{"n_layer": 15, "d_model": 256, "n_head": 4, "n_kv_head": 4, "head_dim": 64, "d_mlp": 1024, "vocab_size": 4096, "activation": "tanh_gelu", "norm": "layernorm", "norm_place": "pre", "norm_eps": 1e-06, "positions": "learned", "qk_norm": false, "attn_scale": 0.125, "bias": "all", "tie_embeddings": false, "parallel_block": false, "extras": ["capped logits"], "init": "trunc", "init_std_qkv": 0.0431, "init_std_o": 0.0431, "init_std_up": 0.0431, "init_std_down": 0.0, "optimizer": "adamw", "lr": 0.00148, "beta1": 0.95, "beta2": 0.95, "weight_decay": 0.088, "lr_head": 0.00593, "grad_clip": 2.0, "warmup_steps": 447, "schedule": "wsd", "decay_fraction": 1.0, "decay_shape": "pow", "final_lr_fraction": 0.0, "batch_tokens": [32768, 65536, 98304], "seq_len": 512, "doc_mask": false, "train_tokens": 284000000, "steps": 4476, "dataset": "wikipedia_en"}
Each number is 200 + 30 x the weight over its row's rms, rounded and kept within 0 to 999. Layers, rows and columns count from 0. The size before them is the row's rms in percent of the matrix's.

# down: layer 7 MLP down (transposed), 1024x256, rms 0.0488, rows 517-543, columns 128-255
# up: layer 7 MLP up, 1024x256, rms 0.064, rows 518-544, columns 128-255
down517,096,239,205,190,201,185,210,122,224,192,197,151,237,229,172,191,161,205,220,213,187,246,172,209,208,216,208,271,196,200,230,183,151,203,205,145,228,183,173,251,212,222,247,153,163,314,195,247,231,206,190,152,184,143,204,176,160,195,136,167,193,195,242,209,157,196,201,243,202,205,224,203,192,242,138,142,206,206,213,156,178,190,173,245,190,245,206,218,223,237,186,219,185,236,212,235,243,221,185,172,211,208,153,195,225,191,165,199,175,177,203,150,172,130,180,250,180,230,150,209,194,165,192,219,213,156,182,211,230
up518,093,142,239,216,233,218,160,215,206,194,155,181,268,170,197,267,194,222,230,173,213,153,200,157,156,188,200,214,172,190,200,190,226,161,214,226,165,226,234,227,195,200,204,219,195,194,220,225,224,177,184,204,165,147,208,247,207,216,202,179,266,231,181,184,151,211,204,169,128,210,154,205,213,207,193,197,268,234,191,171,226,220,226,224,228,192,255,236,172,212,223,225,158,220,232,191,223,196,183,201,203,213,206,204,195,238,216,183,185,123,178,205,237,243,236,232,225,195,152,224,238,194,226,215,213,190,206,235,256
down518,095,194,180,194,188,214,229,246,186,162,184,217,153,185,201,181,177,230,225,173,220,242,157,219,237,196,208,165,131,162,135,161,198,222,173,177,220,264,243,199,190,236,158,250,246,237,244,199,191,210,154,180,231,185,204,207,155,202,180,243,199,185,232,241,219,187,212,229,108,137,252,194,190,231,216,199,220,214,236,213,166,204,216,199,177,124,171,151,134,210,212,224,139,198,178,209,216,177,238,145,193,173,242,199,138,237,161,178,217,200,239,224,226,171,229,187,186,174,282,175,221,213,179,173,200,239,220,190,137
up519,095,158,202,157,213,212,214,248,197,213,201,223,273,183,184,199,203,237,127,193,202,190,251,224,246,244,217,189,210,204,165,194,180,198,197,196,177,236,272,205,203,207,223,229,203,173,136,176,204,194,208,254,177,209,242,189,173,170,180,218,177,181,158,202,149,201,260,165,199,280,215,217,150,237,156,188,189,177,218,170,227,256,218,255,169,195,226,197,173,213,208,219,251,152,167,212,194,199,118,139,183,238,146,230,137,185,171,219,189,190,239,178,210,249,192,258,211,167,202,241,139,160,194,215,195,204,223,200,242
down519,086,174,203,240,154,191,262,225,213,184,162,197,194,234,209,198,201,172,249,223,202,234,184,201,188,214,209,151,233,232,230,211,204,191,170,167,248,189,185,163,212,186,211,135,183,229,184,192,229,191,188,179,196,213,207,242,250,227,195,201,227,259,190,205,290,120,193,198,245,221,185,144,228,183,213,183,206,256,194,192,215,152,270,213,214,195,214,175,212,212,251,156,221,227,175,163,180,159,189,160,184,228,255,186,250,172,205,220,216,218,235,210,139,183,201,172,261,130,220,211,202,205,212,202,249,234,170,218,198
up520,105,211,224,189,186,195,201,195,172,156,194,197,183,216,242,202,132,171,242,252,200,198,184,224,155,174,153,146,169,245,189,178,232,146,171,251,179,228,200,211,217,244,138,246,222,192,215,199,217,229,191,180,217,183,187,191,240,226,211,164,163,163,205,178,221,182,209,209,256,161,208,188,185,229,141,200,236,228,236,225,175,204,189,264,199,213,168,204,218,231,262,189,221,223,244,189,164,183,129,214,212,187,200,217,191,153,188,252,160,197,175,192,177,183,163,179,119,167,207,161,246,212,156,209,130,263,218,187,241
down520,107,201,215,190,156,203,233,225,185,174,189,230,131,165,231,161,207,210,237,175,174,180,167,169,212,210,222,203,251,184,226,230,260,199,143,244,209,167,194,180,174,215,149,226,209,208,129,175,202,219,181,201,155,164,171,147,220,194,270,267,180,249,177,178,177,233,175,199,228,140,210,208,189,196,200,187,221,202,204,223,160,177,182,210,237,164,181,186,204,242,217,242,193,225,150,222,188,229,219,236,163,265,189,173,199,240,200,163,183,228,214,281,179,228,216,190,163,200,228,213,197,145,241,226,202,268,184,140,168
up521,101,240,233,218,177,188,191,238,254,189,233,106,217,236,214,204,196,201,168,213,155,251,233,224,207,184,183,175,205,140,144,190,175,149,217,220,193,183,229,188,264,198,193,177,146,187,202,227,206,218,206,214,180,215,175,238,210,227,237,219,218,174,169,235,216,148,205,128,171,227,171,195,213,256,208,183,158,188,178,176,187,200,238,194,189,192,155,228,191,290,251,170,226,175,191,157,203,226,224,246,226,199,208,187,210,214,185,217,149,176,228,224,157,217,160,217,191,192,213,214,202,210,219,179,168,202,206,206,241
down521,107,247,182,225,168,195,197,277,240,205,194,216,180,185,177,157,191,179,224,217,134,188,175,185,178,203,178,235,159,208,211,257,144,238,178,234,217,213,188,173,203,212,208,235,200,219,206,150,204,180,152,189,167,200,191,188,210,163,242,189,203,256,246,201,154,195,223,204,221,240,211,140,187,193,193,174,202,202,195,195,159,190,164,215,237,209,177,214,189,181,143,209,175,190,201,230,198,232,221,208,221,212,159,196,220,196,171,209,203,231,197,221,154,215,212,198,324,220,214,191,270,212,207,265,206,233,160,167,187
up522,101,155,249,223,196,259,183,231,174,163,186,206,253,189,215,209,193,142,217,230,213,223,239,182,202,181,235,183,211,225,155,211,188,187,174,205,155,159,198,217,184,155,225,231,221,190,235,188,161,163,270,186,236,169,186,266,193,236,185,235,247,203,227,168,182,220,246,127,204,192,140,148,215,204,198,187,218,209,196,152,181,168,214,195,195,176,198,225,155,184,193,163,231,204,196,154,229,215,182,232,199,170,208,210,233,234,232,241,199,200,188,202,208,255,188,182,149,144,203,179,235,210,206,220,138,146,222,199,154
down522,101,163,177,185,174,229,223,145,206,159,161,171,181,194,235,158,157,239,193,199,247,139,208,178,145,188,115,196,215,177,232,208,163,215,180,208,143,181,222,161,193,216,218,201,180,192,225,231,254,197,146,201,184,153,216,164,210,234,218,188,204,222,263,205,202,185,215,218,203,199,139,178,199,249,169,249,135,208,234,273,235,227,179,142,188,191,222,249,165,211,224,186,204,190,155,184,208,206,224,180,243,175,245,201,187,207,216,207,233,237,177,276,196,175,198,178,213,202,215,242,213,174,188,173,234,233,214,228,211
up523,099,180,204,245,220,237,168,200,220,181,171,170,195,203,181,197,230,200,122,192,214,255,168,203,187,198,202,220,208,273,228,169,193,137,218,156,219,224,229,212,220,196,183,183,226,191,173,168,221,288,162,193,149,157,199,239,221,175,132,197,205,148,213,141,192,178,189,187,218,199,237,217,140,243,216,196,176,280,193,154,222,191,212,162,189,197,226,174,195,232,215,179,258,231,244,212,161,175,230,175,207,196,223,182,219,212,189,183,242,187,200,188,158,143,196,164,181,193,179,185,239,182,214,212,230,220,259,236,198
down523,102,180,168,193,202,200,215,257,188,231,114,239,211,203,189,203,154,182,212,223,185,166,223,220,223,210,169,175,132,202,224,152,202,261,197,196,206,175,210,177,203,225,216,183,216,237,252,193,134,180,230,203,277,213,196,180,192,188,208,224,210,144,229,223,210,175,196,153,232,215,120,207,219,230,237,232,191,165,209,216,157,146,161,195,239,213,195,159,179,185,268,193,198,229,167,201,187,241,165,240,198,199,153,190,216,226,203,186,173,148,276,233,228,172,183,227,201,219,217,217,213,220,210,232,147,237,201,219,241
up524,106,236,245,173,195,214,192,236,186,223,224,197,190,236,203,221,164,171,220,217,172,217,156,171,215,180,174,205,210,222,198,224,202,184,207,198,185,276,111,199,155,158,195,221,274,228,167,172,175,210,223,212,184,127,160,217,182,209,201,189,210,185,185,220,151,224,220,176,216,208,233,180,208,204,211,190,222,188,194,200,237,182,231,248,143,222,221,204,209,211,199,227,225,232,213,179,197,197,206,200,141,217,197,190,131,152,187,217,182,241,203,236,212,211,235,196,207,184,180,242,246,200,181,219,204,204,204,181,166
down524,118,209,238,232,192,204,222,218,223,154,214,189,229,159,160,255,244,203,197,179,148,162,202,214,192,225,211,242,167,233,218,238,173,208,221,134,196,154,186,155,202,210,214,227,155,216,244,185,241,170,208,278,247,157,257,182,186,239,157,184,214,206,210,156,243,148,219,159,170,177,186,187,253,195,213,264,209,149,157,246,207,175,205,183,153,185,192,168,201,184,153,208,195,167,215,171,258,181,175,220,194,190,193,245,219,205,189,165,207,186,190,243,158,187,232,218,146,192,225,197,237,219,177,170,194,198,182,217,209
up525,099,210,188,206,146,172,169,203,189,249,228,178,234,207,242,202,142,199,267,179,241,248,173,174,211,233,182,175,206,247,191,226,202,148,247,227,134,208,183,187,200,244,176,165,220,181,270,201,257,238,195,147,211,207,203,177,223,211,247,239,257,196,184,189,173,202,190,211,169,183,163,217,224,270,210,168,200,170,250,161,235,194,245,256,201,200,210,234,213,235,198,171,193,242,218,193,165,178,148,189,227,194,198,220,199,202,194,190,166,218,204,188,213,188,127,226,185,180,208,208,217,176,243,216,184,239,249,249,183
down525,102,167,189,200,205,169,192,221,200,224,184,192,211,210,233,176,154,228,211,154,244,181,189,182,182,202,183,236,214,192,228,164,203,227,175,182,224,160,227,176,196,245,212,207,164,183,203,141,222,185,150,175,150,165,160,158,251,208,226,194,202,192,165,178,174,198,192,179,230,214,238,178,177,251,196,181,265,239,173,175,169,191,190,154,217,202,206,250,223,153,187,184,195,207,205,195,210,208,220,223,245,194,248,195,218,171,179,213,186,214,230,222,179,240,225,142,217,190,185,183,172,207,223,183,204,243,239,232,248
up526,101,257,181,207,152,188,161,202,215,231,143,230,188,178,198,253,200,211,218,183,271,215,200,168,191,160,168,180,194,248,222,189,229,152,209,199,164,180,271,213,212,159,227,155,191,175,218,201,196,182,212,279,243,183,169,262,227,170,227,207,195,216,195,187,199,198,203,198,175,169,200,165,237,211,191,179,191,184,213,182,161,219,259,152,202,204,264,190,207,181,192,157,188,230,198,249,182,191,204,223,203,242,224,204,189,220,254,197,193,175,207,165,183,228,210,241,181,227,178,181,186,166,150,193,202,187,173,221,263
down526,104,219,228,271,161,200,225,223,203,205,175,158,184,249,214,143,152,180,222,201,191,228,154,209,179,198,218,221,198,155,203,210,180,177,184,198,188,260,216,216,215,173,142,160,167,150,218,182,215,224,196,132,157,224,196,206,213,230,184,200,183,153,208,210,215,157,235,151,178,209,181,204,216,172,183,213,195,218,255,204,199,169,282,264,207,165,237,147,198,180,187,206,176,184,215,203,207,189,192,207,167,193,183,222,189,191,210,183,176,150,248,239,250,200,159,227,235,163,210,203,203,195,201,223,233,158,260,200,219
up527,105,197,231,228,213,149,187,201,253,162,243,232,182,209,182,211,205,169,248,230,179,198,125,254,195,221,171,198,253,213,182,217,221,202,231,173,193,190,153,209,142,169,177,210,243,158,171,186,228,198,228,236,193,193,144,206,198,201,234,168,204,199,226,194,175,229,161,205,154,185,174,224,214,180,193,160,162,205,187,202,197,193,233,180,231,189,188,204,187,179,181,166,204,246,168,211,158,226,193,188,154,171,199,205,215,240,184,242,216,209,191,192,197,230,224,194,239,254,221,189,204,165,211,193,195,190,210,217,188
down527,099,229,201,180,157,203,252,156,219,190,191,208,178,206,172,256,184,178,204,145,179,227,254,181,241,217,187,252,194,241,189,165,151,175,196,173,204,255,244,205,170,209,158,223,199,223,152,203,218,195,214,181,198,203,203,213,156,169,167,202,218,220,143,174,159,188,171,221,193,191,193,194,169,231,206,207,142,170,232,226,168,261,203,199,160,195,231,172,222,240,257,203,195,197,197,195,205,241,243,236,174,209,271,188,157,218,147,115,206,222,205,239,191,183,211,189,184,202,194,203,187,164,196,219,200,221,266,245,156
up528,096,201,208,232,124,221,164,263,233,147,201,176,160,224,167,195,195,139,254,192,233,233,211,180,157,240,110,201,187,212,230,213,217,188,201,262,222,269,219,205,208,234,180,205,200,197,194,184,229,232,253,242,196,242,178,192,235,185,188,170,180,179,253,179,175,207,200,201,203,204,211,183,158,205,189,145,274,233,199,203,189,213,206,195,239,234,286,220,152,200,206,206,219,183,219,160,210,179,180,200,187,247,199,197,209,169,194,228,247,178,205,161,228,176,148,152,225,228,129,234,163,192,183,202,203,146,176,149,205
down528,095,248,154,235,213,191,184,155,179,156,218,184,156,239,212,221,204,186,189,156,194,168,213,219,220,179,217,210,231,213,215,222,138,232,171,208,227,171,150,165,169,177,226,249,171,313,218,234,256,108,122,185,207,186,210,228,155,231,221,167,201,199,259,210,188,220,245,218,141,232,223,166,204,249,173,184,232,206,192,155,157,164,245,188,213,192,181,167,215,197,219,243,180,251,176,207,178,234,166,161,225,173,214,206,194,195,208,144,198,188,213,215,165,173,186,242,165,166,263,199,187,216,205,217,179,192,176,182,202
up529,101,195,212,208,229,144,211,208,213,256,261,203,216,261,220,181,217,238,208,206,153,221,152,149,234,198,209,159,180,142,220,176,188,246,177,186,210,187,193,206,157,146,224,183,176,175,209,158,246,170,214,155,198,156,188,168,221,271,175,241,181,196,162,184,173,147,185,173,215,236,194,193,171,165,150,151,198,230,220,160,191,147,246,245,179,221,231,213,201,197,213,204,188,192,228,194,216,199,187,178,178,207,178,148,181,242,199,175,157,247,185,224,201,170,189,154,251,145,202,184,191,259,207,184,227,219,241,231,210
down529,098,185,240,168,204,223,193,157,184,234,190,137,237,179,214,212,197,204,190,183,231,176,204,192,236,214,185,243,208,169,213,198,175,251,233,224,174,214,166,166,196,218,186,158,186,241,161,167,213,219,183,183,129,249,240,191,206,203,207,207,179,281,248,185,184,232,256,236,176,177,177,225,215,206,184,180,196,237,180,264,282,186,156,221,205,187,207,235,196,230,197,260,214,152,158,206,199,223,180,153,172,171,203,142,192,189,256,158,229,189,231,243,227,193,185,228,177,257,179,229,192,241,195,221,204,200,187,218,187
up530,090,184,205,227,171,156,208,210,209,216,223,195,227,250,227,248,231,201,214,186,207,201,213,153,149,274,213,203,182,203,240,219,231,235,204,247,145,153,142,200,199,167,241,141,240,223,231,193,223,168,247,237,237,197,173,204,165,191,235,208,247,180,194,125,182,197,215,196,188,228,156,176,229,215,157,176,214,208,204,183,221,210,254,195,219,165,172,168,189,181,200,219,194,192,243,176,210,175,194,209,172,216,220,141,169,202,218,217,200,103,155,202,188,143,175,191,177,207,192,192,193,216,167,250,174,188,253,243,233
down530,090,190,182,236,203,207,206,194,191,199,191,180,174,221,203,220,246,234,161,210,148,171,156,212,188,151,209,204,167,175,227,223,197,180,199,195,257,179,182,192,187,205,229,261,171,402,179,169,191,210,175,189,201,169,167,161,190,167,168,242,169,203,191,226,222,228,189,190,190,198,225,183,231,188,221,195,185,185,186,221,190,179,223,220,167,198,236,220,199,242,174,166,169,204,205,169,214,225,202,148,175,177,140,231,148,198,168,216,241,206,212,208,195,192,189,216,242,167,220,158,254,206,206,191,186,223,191,183,151
up531,095,186,211,208,215,196,191,228,181,171,202,204,243,205,192,198,207,171,181,219,148,193,199,167,159,214,224,166,184,240,196,260,210,204,130,204,178,188,191,228,187,198,155,217,238,208,201,196,211,177,191,250,204,195,172,220,209,197,202,235,197,181,257,172,201,175,188,179,211,218,186,235,264,169,236,225,194,101,208,223,223,248,160,209,174,215,219,212,174,183,210,270,222,145,227,166,170,197,175,175,190,215,177,183,225,195,191,177,189,188,193,195,142,183,158,189,212,171,197,159,199,163,220,155,139,212,188,242,214
down531,094,229,215,219,200,242,194,193,215,135,184,192,160,207,190,207,233,202,173,148,187,219,188,163,255,213,221,160,149,241,154,166,191,210,176,255,203,189,181,203,198,265,211,199,128,281,204,164,217,195,189,150,173,214,229,225,220,211,193,166,188,212,157,206,214,207,207,233,249,184,227,196,220,267,212,194,153,243,170,225,235,174,192,188,215,160,181,189,224,200,208,212,223,188,252,180,165,243,226,158,203,159,275,166,218,198,194,153,135,206,237,240,257,216,194,201,229,197,247,197,205,173,199,182,182,205,222,161,195
up532,109,210,228,228,191,163,205,210,207,164,216,187,248,198,217,211,192,154,209,204,133,197,171,155,228,111,158,146,230,256,181,213,147,187,203,237,172,153,186,237,180,199,186,210,200,172,215,157,166,258,198,216,239,215,197,226,207,235,183,235,145,179,151,195,199,149,185,258,201,181,213,172,188,200,174,201,206,168,238,180,234,190,241,224,121,256,217,224,184,226,213,216,176,159,208,172,212,199,198,234,227,201,246,153,151,225,202,229,138,272,211,218,231,218,204,193,194,170,151,126,242,201,148,232,197,225,241,212,162
down532,121,188,193,239,192,170,214,260,188,135,196,221,191,215,186,234,232,159,199,240,207,176,248,223,155,216,212,151,181,249,226,236,179,229,137,196,201,222,148,186,210,196,232,171,166,254,200,224,180,271,191,223,165,205,217,221,188,229,197,255,217,139,190,193,231,185,265,217,193,199,179,136,234,183,240,154,231,205,245,160,207,233,199,216,204,182,224,193,220,216,177,186,163,193,220,215,213,149,260,202,196,190,221,229,191,223,148,199,185,132,222,182,200,219,197,188,151,216,250,174,237,255,170,266,185,216,197,204,179
up533,100,202,205,207,177,171,209,197,201,178,241,192,192,209,296,251,224,243,164,176,174,194,207,179,182,247,173,208,185,225,173,183,170,258,174,268,209,182,262,237,177,203,183,206,219,209,251,202,179,293,181,204,180,226,190,193,227,206,207,213,245,242,236,188,200,159,196,176,204,225,217,229,214,244,191,211,216,262,231,214,217,276,151,239,208,152,179,219,176,225,225,221,232,182,234,168,205,174,155,216,141,220,251,216,192,202,147,247,200,206,175,225,197,168,175,218,162,185,142,238,282,175,212,180,193,200,228,208,203
down533,093,125,218,163,180,227,193,217,225,202,180,245,186,198,188,203,224,197,235,180,113,160,191,205,181,190,213,207,210,162,217,232,174,221,211,262,215,206,228,218,185,215,203,241,169,195,189,204,180,182,229,197,189,164,160,167,197,212,191,197,164,150,146,292,207,194,184,211,239,201,215,201,195,166,176,231,230,196,167,193,201,170,195,201,237,205,157,183,229,248,216,202,217,197,180,181,186,183,213,189,195,189,178,230,189,147,232,134,187,231,198,242,218,173,229,205,184,225,210,220,140,194,219,202,203,208,241,171,211
up534,119,169,164,189,216,188,160,212,213,202,183,195,228,183,201,219,150,157,180,217,226,219,252,227,197,210,191,151,185,194,181,254,264,158,205,190,204,155,224,186,209,185,220,203,204,169,189,190,207,215,199,226,267,213,214,253,203,194,182,198,219,164,196,179,133,145,244,212,190,251,228,203,254,174,172,138,175,191,211,186,117,219,186,204,224,230,251,210,182,207,191,202,247,202,242,219,205,189,220,176,155,205,203,190,212,238,180,228,174,220,213,229,247,217,187,220,154,205,200,181,143,196,173,248,202,181,206,200,259
down534,121,145,195,206,248,188,206,259,238,218,184,189,225,213,194,157,214,190,147,223,196,177,171,162,156,217,154,216,199,195,192,188,172,214,224,177,204,212,198,192,173,212,247,222,213,225,202,228,146,167,180,204,185,166,216,220,195,203,216,256,229,159,215,195,194,209,265,133,213,180,184,198,190,217,144,251,170,265,193,227,187,213,268,193,181,140,227,177,176,166,196,203,166,208,146,155,146,174,172,170,194,221,198,185,234,188,214,209,225,175,247,140,139,195,221,222,166,175,256,199,257,174,234,247,251,201,207,203,201
up535,092,203,180,167,270,208,183,197,230,159,150,151,215,241,177,202,195,247,160,201,205,178,168,216,207,171,200,212,216,236,190,201,155,196,237,201,172,191,238,190,253,195,159,197,170,154,164,170,151,177,175,178,235,187,183,233,179,213,227,147,198,175,235,196,197,231,228,212,180,278,194,187,222,159,204,218,199,246,206,191,208,215,209,215,149,217,158,227,157,242,191,223,207,172,193,144,218,237,205,136,253,166,231,200,196,189,198,262,180,151,225,174,240,194,171,236,183,225,192,205,191,187,166,287,205,168,258,183,208
down535,089,242,220,198,164,203,216,256,220,215,227,211,184,201,200,208,238,164,172,221,155,161,175,219,135,156,176,192,241,239,197,193,241,263,292,188,258,221,173,219,250,196,209,177,219,216,239,255,195,137,197,158,207,203,176,194,230,171,204,206,180,226,199,201,155,165,210,237,213,222,213,265,245,204,276,187,161,208,201,244,150,160,191,169,130,207,99,209,209,219,196,174,146,244,190,261,165,177,247,237,158,205,223,226,231,169,193,181,180,204,228,214,197,184,246,254,192,167,206,206,192,195,253,197,197,161,194,197,174
up536,103,193,199,195,218,201,169,205,238,173,167,263,137,204,228,179,187,205,196,200,208,205,215,176,201,206,220,221,196,161,179,240,187,199,174,220,181,260,220,253,197,214,191,251,196,189,165,148,182,204,177,236,238,208,225,196,222,190,194,183,233,195,216,155,226,250,195,197,235,211,203,196,201,185,207,212,257,190,219,202,227,225,216,176,159,151,234,171,171,248,242,212,227,169,210,241,150,242,196,159,197,167,187,180,198,201,192,192,215,167,190,169,205,237,183,256,247,215,145,205,208,188,127,179,220,196,200,232,186
down536,103,214,180,232,204,227,214,230,191,197,225,189,203,209,193,191,205,212,214,225,223,192,155,152,225,183,207,185,283,204,242,211,187,213,216,169,179,223,193,184,225,149,162,184,136,234,187,197,244,183,216,189,215,216,263,169,219,151,194,182,196,209,167,236,216,184,218,204,216,189,216,230,206,220,283,230,175,210,256,230,188,143,257,202,211,209,225,174,165,195,159,187,249,165,178,178,193,240,226,183,197,170,174,133,139,209,246,214,226,167,208,194,207,198,191,142,246,214,190,172,226,210,219,160,215,203,200,172,174
up537,118,222,219,146,229,191,159,217,198,229,164,242,152,181,182,248,200,214,169,190,194,250,208,200,179,224,249,171,237,184,250,158,197,206,172,205,184,249,214,217,198,165,220,211,194,182,218,208,213,180,158,149,226,235,203,259,223,201,200,230,223,209,242,185,219,188,162,217,146,215,215,232,209,175,191,190,241,211,207,154,219,142,165,172,178,191,236,177,131,176,228,205,300,227,213,175,242,239,220,193,184,198,213,240,145,260,187,220,243,206,268,162,176,258,215,206,209,166,181,180,212,186,189,159,190,181,186,202,201
down537,116,175,245,176,219,200,176,252,181,206,206,206,227,215,193,196,206,200,242,210,226,222,162,190,247,171,171,209,175,208,256,200,184,208,211,226,167,256,234,173,207,193,169,166,198,182,190,183,214,192,237,189,179,179,212,191,171,192,193,205,210,224,162,218,170,204,199,224,213,208,218,121,247,191,252,174,222,230,147,203,229,211,229,252,171,157,154,200,204,167,211,139,211,180,217,234,207,196,154,192,188,169,190,142,183,165,162,172,198,262,214,183,203,219,134,206,182,263,204,206,218,226,236,230,170,218,230,227,181
up538,097,198,169,217,192,196,190,249,156,176,221,193,196,186,215,192,171,210,196,139,182,188,173,257,186,137,216,145,215,182,164,211,175,194,202,188,250,267,214,186,217,224,208,194,174,163,259,192,223,229,167,181,191,181,228,192,202,211,159,156,227,192,167,182,211,162,196,191,163,185,160,254,153,148,253,175,231,229,207,218,211,204,190,175,144,233,231,189,241,192,245,185,188,180,228,167,224,237,183,213,152,127,191,151,193,237,189,221,203,231,212,207,196,231,186,161,199,233,204,201,194,219,182,197,172,217,246,255,211
down538,093,193,219,251,214,216,188,177,244,237,167,187,175,161,220,220,213,261,192,209,236,203,228,159,208,130,221,209,136,235,247,232,252,216,214,232,182,194,255,212,191,195,192,207,175,235,180,240,217,257,183,228,172,168,197,237,168,184,159,202,217,197,190,174,213,237,211,265,194,158,242,238,168,197,213,223,194,182,207,147,197,225,171,212,168,234,171,187,226,169,223,197,185,186,166,277,202,183,282,230,204,139,198,237,199,225,175,194,181,155,204,207,194,165,148,192,219,209,204,217,194,212,190,205,192,166,230,273,193
up539,098,166,206,175,167,194,189,201,245,215,217,195,204,182,222,220,156,222,155,178,216,256,168,230,182,223,132,178,251,274,172,240,239,175,230,211,194,229,209,225,212,207,218,152,194,215,159,165,198,267,125,151,180,215,233,186,213,208,161,148,179,167,265,182,151,181,218,190,176,233,230,205,247,204,175,221,224,177,207,187,185,206,231,227,208,231,171,215,144,213,194,227,196,217,228,134,189,231,207,175,190,200,216,132,192,180,231,175,157,186,179,188,242,190,183,201,157,208,251,200,208,244,217,198,256,157,187,163,178
down539,099,206,221,185,205,203,174,179,192,182,152,225,186,208,166,245,190,165,220,234,179,149,262,185,225,159,251,184,144,211,140,198,218,194,178,154,223,222,229,168,145,221,221,194,200,200,160,234,271,228,221,235,176,160,242,209,216,180,172,228,170,204,233,200,198,217,195,167,253,173,220,148,191,161,195,220,198,173,173,231,185,190,238,173,112,187,216,183,220,198,167,219,182,201,217,196,225,225,187,221,232,234,178,248,210,249,215,203,176,213,152,177,197,177,211,232,235,229,181,205,198,130,194,172,186,203,209,178,201
up540,084,183,223,164,207,129,203,255,216,187,160,202,177,206,238,170,197,173,239,142,226,189,218,207,135,213,206,219,164,231,199,233,196,239,226,201,239,205,224,224,208,188,240,159,244,230,203,183,185,166,192,256,176,184,222,217,204,201,226,200,249,195,144,249,208,226,148,192,168,214,174,179,210,198,189,210,263,144,190,178,192,197,230,200,168,195,241,156,219,180,196,192,197,202,177,159,209,228,164,218,200,169,194,154,221,196,177,173,198,194,161,149,211,146,211,197,160,175,218,213,179,197,221,233,146,241,221,199,143
down540,082,203,188,231,172,183,181,192,160,203,163,219,176,183,199,201,190,190,142,206,184,180,226,168,172,216,211,239,206,217,207,159,151,201,136,190,150,187,197,239,139,193,226,165,177,438,206,219,173,140,208,182,210,218,158,180,215,175,140,258,194,162,211,203,164,162,195,199,242,227,204,214,234,171,223,201,184,199,222,188,204,177,194,199,219,183,207,206,159,239,187,213,208,237,174,213,226,195,263,165,192,158,189,186,204,190,186,195,196,217,201,171,184,219,213,211,182,238,198,191,184,203,237,225,238,203,175,167,247
up541,096,257,230,219,209,231,219,211,154,189,255,117,186,195,231,160,249,188,168,234,208,246,154,203,207,186,155,197,285,161,166,212,221,218,167,260,183,160,163,250,163,172,206,202,153,183,140,178,220,252,211,250,203,180,180,235,239,227,185,252,184,177,198,184,191,183,190,164,211,185,200,198,239,210,217,200,214,186,170,199,208,223,176,217,203,251,190,213,210,211,230,171,222,189,219,195,199,198,194,202,235,224,191,161,241,232,195,218,240,217,229,174,175,188,171,202,169,140,188,246,180,151,239,188,182,224,190,153,217
down541,104,171,220,223,164,180,106,182,263,182,184,218,207,196,187,238,152,196,214,221,199,217,198,191,194,156,179,181,187,220,185,204,209,195,194,225,188,177,171,215,194,169,193,231,247,219,220,142,202,227,164,216,167,170,201,218,193,194,254,155,205,252,190,185,190,245,216,174,188,198,243,211,168,246,204,195,184,265,196,186,185,167,185,196,200,160,130,207,230,194,202,219,200,206,196,184,227,206,226,230,139,161,217,247,247,190,206,148,252,199,180,189,252,231,221,181,249,204,169,223,160,194,236,199,209,201,213,205,199
up542,103,178,191,208,241,216,159,238,148,160,148,212,162,243,196,265,135,239,212,181,193,204,219,205,188,165,148,197,242,220,169,207,175,212,130,200,196,207,257,240,159,184,213,219,166,158,166,179,228,194,254,238,239,161,181,252,178,183,215,167,178,193,223,251,237,161,210,214,185,192,228,131,200,174,188,180,163,231,218,176,152,200,216,178,187,223,197,202,175,233,284,209,167,170,184,218,163,171,195,121,257,181,238,216,194,208,172,228,191,177,222,152,189,179,238,195,199,190,223,180,239,237,175,185,223,225,158,167,213
down542,104,198,234,232,206,159,206,157,166,193,260,242,187,200,233,228,248,141,162,198,232,210,149,223,174,195,252,217,213,174,183,142,212,233,224,177,211,235,188,173,215,189,184,205,178,227,223,190,170,207,173,171,198,223,195,211,213,137,159,186,234,181,188,177,187,190,190,167,188,231,200,162,240,251,187,192,228,153,212,171,115,167,262,180,206,217,292,205,216,194,149,192,199,205,216,231,215,216,203,230,214,204,261,186,250,238,196,161,216,216,133,244,214,216,130,211,242,170,182,229,204,244,227,212,213,198,216,163,213
up543,106,188,173,200,230,174,166,221,166,187,215,188,186,255,261,257,191,214,255,201,207,222,151,211,203,174,194,192,130,216,212,221,223,206,191,252,236,204,210,205,183,169,247,186,189,172,215,144,190,237,248,223,273,184,137,165,265,236,267,182,176,189,184,217,128,178,258,148,235,192,214,130,238,178,175,174,177,169,227,207,200,193,201,226,171,216,170,181,185,195,214,221,227,188,236,215,157,220,174,159,230,180,182,223,200,258,196,233,210,206,173,202,216,196,155,166,213,215,219,212,206,224,187,236,212,241,184,203,168
down543,112,243,139,248,244,185,153,207,190,209,223,191,209,163,204,229,196,268,186,177,166,229,228,175,162,162,191,195,209,164,170,196,179,206,134,169,166,190,200,198,214,246,227,148,234,166,208,228,207,248,220,230,180,196,227,183,165,213,217,193,180,187,192,212,186,181,188,222,214,210,268,162,190,188,213,189,206,192,172,122,214,197,173,224,196,188,192,227,241,171,183,233,191,173,240,186,210,216,168,260,172,235,183,187,149,224,182,256,177,197,239,218,216,176,187,234,208,240,195,173,214,177,228,200,165,207,204,200,261
up544,097,234,228,182,200,213,241,164,152,206,201,227,172,233,178,232,188,182,220,243,229,237,220,209,202,216,173,194,166,217,197,264,208,99,123,189,110,183,183,239,187,172,151,222,191,185,224,126,224,201,195,216,203,187,183,166,213,204,228,249,239,243,188,133,317,219,227,191,178,251,182,195,205,197,191,197,190,201,234,188,144,216,215,219,194,198,205,176,180,203,192,197,163,164,173,209,160,192,208,205,219,159,185,153,214,131,190,235,236,184,199,177,149,190,166,196,196,216,241,216,231,253,209,226,179,237,197,202,180